Weights of a small transformer language model: vocabulary 8192, 35.7M parameters.
Each number is 128 + 24 x the weight over the matrix's rms, rounded and kept within 0 to 255. Layers, rows and columns count from 0. Numbers have three digits each.

# layer 3 attention key, 192x576, rms 0.117, rows 41-45, columns 0-143
095142171093087147121148113111175115166153117112153069156087137158119104146144141159158174133114148137145172140093141094135146109106092104116167135083104138083088146177130099075170145140145110140073150147175146146084112162122150169103136111145094173074121136114127113141208097179134116121097106089135120123131181131116172134136103118116153054142130143111106109085139149127154139148121111135152105130163095097074118169093132130100140
118121144096143148128122129134124165161130144098094120101108115154139181105080122055128124152131155202116128120157125125141154086125105130129098115122137145087079107159167135126085113111121161117113112153125118103186117100114133087103083091127084120091151093147090150115119114115145118106126122124095148079108126109103120080147132122083108131089136118135109174150106177140150133159146144119156116169084175142136108169143188143122122
073120091075142118101125094151148138103160168127122170149130105114090178076071152112123094152156167155141111078136136150146094121124081092135128129130150098155144148129114117099140132165100132074177132140099112122119086091141083144123071176069134113122153124157084129134119112122184138142139157162096116080109144174134115143104065117105125170123175137154132097158170167097106139110175114094130154192105104120172097146135119163102154
157095106136102102164084100121150129110122121136102111134077138129169113123171126077134110148142143143151133128106159147146143118090116123139065129105138096087086074177122142113176152181151143144124098138134141114118145148159130135175148101089126160134057145146128138092135126151104082074137124120162132087123086142151102110095116150194151126160102119097161128125177080125110108104121140156128128156086094091146162083150098124145113
183133070131133140135099145126145181094139139168144142118142136086126126101156176115106122153117172153084140087123130127119144103159137108149137128118134115187191125126120123121095113141099120062122114171059121110106154153173103141089105111116205135116095122124161119094107131097153137145139170174097141184127108071128131133120128100115109126114121127126118099131155126138105094042175115113061119146105124163119094145129156125150099
# layer 3 attention query, 576x576, rms 0.117, rows 42-46,106-110,170-173, columns 0-143
097150114043097145090098110099111163133143138137132092151132136147075125098142138168126143137185109141154166124082170101134113109183140122130053165120095174131121141170166114125120147138123110112123122104091147143126128125104161111123125123148173180176080153116217107136138170085130150195161106165118121159112140166166127106140074116127178119119130137120114119162121125163185141165098131096132126116148088162100104145120181140177136
113132139174111150067109162131139129190132132120154162141113141105094128130100145142134081102121129146138100124183142128107158138142088120093123195167126134139073123125128091142178097079151080104137098107176113124118092124124121126182153118100112132159091166083145113138132125105132131154155126093160131154149115138096126084148123146114135127114179176156116138132166163127180105138140108121138089139175139200167152157156134176117131
180125131148117165128081130157084152135119127126176171158169133107136103171088160158103112114138097103107151136108103138127128112085122137107109144129111119115178164162131141149141140134111137131141175087157155137098154106073117073143116086108135138119157114139160167115155154132067104050126092151160131074138147094110161135147135126129092140099116125144114135146110171149126103103147145142103100096094120121122126149127156142119144
111168113150141122132089123171114091163084081117145141117137091131133136074134109112182116116152141107084083128160126174123107141153135095068139129093107178117109137059107176127148143103113144143140149116123115133149123109171170086162116164069151132103077101139162127084155140144126093110127143180113111112156183160113161143145096085168121145165136123133135114163136119099111095089166163148156144117078165117119135123169188133144084
114083070150162124109114174138134132141102148141148147166140141108123128136100135106156137176134120139103083074200103099109121094125122111143104116113152106144143154122124125145161107111116190154105108177130117103099152144076115111079136097092124115091169099055117149125098118129133100151122170197142150129150146153123068173104176158154156170125171082077153132101115153125077120150127141134140094158130141117109098138195086139125076
108132168117100137128165119119132135094142076099091112151176144122149131097131145104143125142136106120134158108134136131096143132128163120106074117092143043101159106128135125111126125129121143144167129139168147150106133090178132143133134131116109089144127139162168153183090157126159149174113146136116130155172141147098109082139096158119140154145170110130152100129135131121122118124114122136150149139093137152105116099133093152169127
153090133108132143130152091112142141153115128179152166114178099121148156185114111117113131130118098106155098138143135152157139171168088144131154162153092197123143121151117129103149118151148072175127152113086107170165125120114123109119141154094121162083120149124115140164167102133151098094141129118154133143130127128133105101152155119120112129074137122144117099094140116082107100145162108153117141122137098134149157094112139104135146
117164121128164141109112121138162123126124107161104118128146120141128142135146127124125140124141122117139132105113165121135105156104121093112101130123082135128148115160162136115131118147141085120137125116131155106105124097136131107098105132137110096120126110133155111136105112092121108101159138168148141136147124143103153164155113096125148125132124137135105155169119132147136138176166140103108147127153141124132107191113113077136119
139154126170121120111144141126129127157121143112126103087150150120145135160153099102154121115165125134120127132110149049158186151143175131127117147126133138132112128164134108128157160124122113092136174073122122127106155118067109119171094132122130122113130141101125110165140176102091161123144115110103180149109107134126152125176126139119157171155144099124112130139166138126126172110103119145135123138145093093100108160147156136113143
131085115165098134092141091110130099145114135136128125081177100103133123149096125130095132129135150146114048110136137132169145079114167102090089090103138148132119085103115121159110146121159131163148111110122103191125176141132160092122123109115145093091105153078122158143164140135123159134122125150164112120127099105095134130099099105147137119175131131132117152115148161154137143140119108121120114130134100154097152137110158152122115
105130121113118156148149169121128158095131140109127142163135128113098102100183140170112138164161127076133152130109118138169104138155129127131069146150118115124130081173089143165167177136139145184112174085131114134096085152091117171130144131173123092153102146135105144138122164108154112152113140160130103138087148128131132110110134076105106120145166150118139124147122114151107174122083161088135134099124093129201116097088113127112169
154110089169092113105079134157125138163154150199106128094120175168138164134111112112118145126127127096160114148161154167103095104145166147116133141105151121146075127146169119107134114153151175130063117108167163121115139101120100112184154072117113115112139107132113138146124124118170124080129049122094122152132133127111116176081132177132110091148150136108109132079143137092151114105126153109130145140123130140145157117142147180133090
111083116103148119137066117109149147114099137124146111183152127193182135164076143132107151100119124150130148155156163111087115131134162147125093151099120150164149123128158155148123150086140143132133174115182148130139162089126141124125109115110139163129102094141138138149088151140114159122173167144130135114113105111105115123121145122099181099142101108181147107103146167110132090096148145120113102133127149133207076151141142115140135
065115145120173098123119058132195145137131134114143146128141117138162106143192122118127125123123126162169135139119057082134121130128175156130160117116167181083114148083093122117129102157153087127124126143128164121098120158117154124130134113103114132146107097115181102107154150175162096086151117119109125112103149110109148124130164148142161133145144172095140128104096106059118147147165172147134125164114109146123083137153151128133106